Weights of a small GPT-style language model, trained from scratch on English Wikipedia.
Size: 23 layers, width 192, 3 heads of 64, 13.8M parameters.
Each number is 128 + 32 x the weight over its row's rms, rounded and kept within 0 to 255. Layers, rows and columns count from 0. Numbers have three digits each. The size before them is the row's rms in percent of the matrix's.

# down: layer 8 MLP down (transposed), 1152x192, rms 0.094, rows 175-194, columns 64-127
# up: layer 8 MLP up, 1152x192, rms 0.107, rows 176-195, columns 64-127
down175 034:129139094173149087232110120115079132110160232182052155150094101132135105127144159092156128138157170148110092088058107100109133094123112112074158141169173121149135158109157171097110080141141096
up176 108:098086077086117128108144131128084155127144113129096081123142168092135119172167098095180110116197170107135070085126116133115144118122161127032112173135141071151137221175051188130124185174126109
down176 112:156134125104147128082135109084119142171145150165110145145068095130117086078150141112152130138059125109131132114110109120169126190109107165161162138127143159164146192114187139169172152079122186
up177 101:029131090105097135105166127081075143145159101145091156130141108097190164154125159063115109092131095089168163160170120125107156166107121148155097136150114140081181166173081146135115113085135166
down177 110:133096133184099110194148109123117083163159206183125164158150124163126098096179097065125118135101108112091160158108099160145103153166130101116118085090202136154117174114128145080115123120160123
up178 048:125184176038139189107128145161112186072062123203091082117143131101159145083176117109105122129142108187120094169169117055148098149115122127087138124167102131102135105142149197117082169092107099
down178 032:117144167101122159102122078109091158144158125090170159124153107154180151108121149121178164124112109165097126089113132088113146098082167120152109154143047157131187112138076118148124080124126117
up179 109:072141115099134164122156140068078139082139101189104090141146145159136129095140112171101075108158078124102140150127080153111049157137109071127131208154194119068155141150100155116157154125097162
down179 112:149085122144133131176076081153130153195119113126089080084142122118115130107152172109122126150118100193155159085116120085123108126134143119177094150145148147146151184075136180127109105167109136
up180 044:126139173031139218122184133100115183096127139164077099129135141109143187057180119120150061132146095167163108192130077114119082110102077121134122121126125164104142161193107198170107161096100067
down180 028:153159121173158166093149123148083139134162179128145074132111129127135107079155146101130143209143130100146134111057090125102115092121161085080180117126070150123110121151128119079202099152136107
up181 124:152134158124127129149204138145112106067117084123113128172143093123097125108112079141101141070116134114115093110136106163127074140123157123101136159126144139083119144110120164190118163153068126
down181 116:184074130122138125136064087143170109162128152116041095128149108124141075063120217128136176101159077168074158109144093174174108111127141117117154094096197172138186144104159187146143077107175127
up182 112:142118131143101178138129141168159146129143155133143106172104168122176145136165153083161083137151106137137097106086101113057104105079120120096145193184099175129186192134133147151159159088108131
down182 108:168163117120078175104117148110163127086113148096103178101095145178100089139208088155156129151108153161082177098109060093183143133144122108160186125168151072134145126156171122090083139129135105
up183 106:129136146124189134063143196145173178112118151160120139150102156072150144169136128052149162116118139131171073087074141121114114145046114074129121100176147162159158118142125141176146073162176089
down183 111:124173084125135129118105092150093094126120119155128146064127143182086108104193134198145154114099107136101147111224137041109199151160124089180118164147104123131131212039179128171117112138156072
up184 103:103175103121120099095211153055074170126181157159143170145123135045122135162102204091148085094125101145182037173136157144101155147096113151124068204114156184119143159133136128108140125098140140
down184 108:108064144124137179148099108119115093121110109114155166110158152159078069119143133130191143107126130157073082136113223149083069111109070060155164131104117149139142061101113117210118120181110153
up185 050:121122187061124217100163125159098202099117116134079145136120180083135144099190127129165134099162120146112114165197173103161133105088081114132101147157158178099121183124138175155154137100142105
down185 033:172127068190174111095156117165107070091092135131051117114165150146157143156134112156128170185078162156125153092187151058158146161110143188108158119096085201167138146193105083145151127130120107
up186 102:062144114119137115089148148059107127131202107191164149151089085079182104149093112123123093104135105141113060156124079165162126057059130184130110182125145176141131130172112172109134138154095093
down186 108:160132130118094117186091102067181133168105145090085100150160160079160128182130160094145158136098144175161162158111105100150126168124090130142192113036129141080086162107171103165137134103162157
up187 098:116145124150123200152106101125160125029118146142110097105144109152115159107118151121150131101091138120135133131120107159133110118100084108120076089149120106149115091128164131155143093082124079
down187 095:117113134167098122095125190142149128143186110092157129125132116092170170127118093152060090094135160055138161160142096107159172126198118125078172130139163175122116133167060070114123114074115123
up188 048:134117158133145189119171133109143216076085099167099124189106169100183150097156109129119069148149115145166144139182108122109092121121135152090136104171083182101169157145107163137107103101114097
down188 024:125116147091170079095103180132134146103155068138092143116056084140185082122121138110116184198121104052128098106127165130146141160104106131101171096150172098167143148161132148178125067092139176
up189 114:165111148103153134114114162124168146151139108107092126112063150075116173141123061086162173085103074164138100145142123095090115036146158154006106118157138137142117136119137153148080150075120105
down189 117:096132218141123158111091159102116141040104116126111175144159118117075113111127140154142150114136116081095116218109167103136179128143143096107109170176124164159116103130103106127129110190130064
up190 099:155150122108139170109145165116170127147085123134079127094165111159124129157133066143210120137139099142133135101121167140149123104103162117106109109125192155138149086152131168146139152096145098
down190 103:143091120167174096101099111109097176111130080167116073128118068075112133135197094183149161116117126167094135149085101127125087135155133125152065113092046128162116224119106166117089088126145150
up191 095:106126156071074112116102185119082154134125165089079079110120178098168238155167113132187075181144095129160140087139145082116052173101125143131139168158136140094148151151101131107165199159070131
down191 101:142096152223082103210039101111111138165109123189129143210076128145112044119140165149111178094157142095109115152092152141130101069094155137158097155087101126103101160163204132123093110093120150
up192 108:096090166114120170089084104117138148089114062145104108125118106095143157166114098118116168052175119125135079124152138182113154099142133163094035107144103090097145080121039124182078172118124114
down192 109:169085131122098181125135110157102153116122166150158096050121154115096171103105139136161166138107135178122186091155144121168105149170078175090189091149104148120102180094124152135103112170084066
up193 050:131116175089143179050178120132130180060133120121104147156124161096156116142124099109160082140176116146165094135150134100139099097121116130072078152139156124102172161160138205173105132152096096
down193 032:165162172144143126092110074180202158098180124114055128143145157144124139155089110170101189086136139169131093136140140079135161154095185220171117110124145172132111106110090093118130031149127104
up194 111:105124127121172186112159141116147126084153157131122112145121094135107115145099175164114130064095118142133132079145103163171126148152132147140152121123160147107142134150159160158095100136175082
down194 113:156112149141050081169123113169147155067107106138070095131173162138124137141137126139132117121088113057139099129176134087114184144112147116173165121102157109205195117114092080113134169116105138
up195 119:129129135094132139126171150145120165077127096223058115129134147114136113137108117139111130157114111111137067124101070165077148162052127148101076146134150136153129121139070113102079095160162149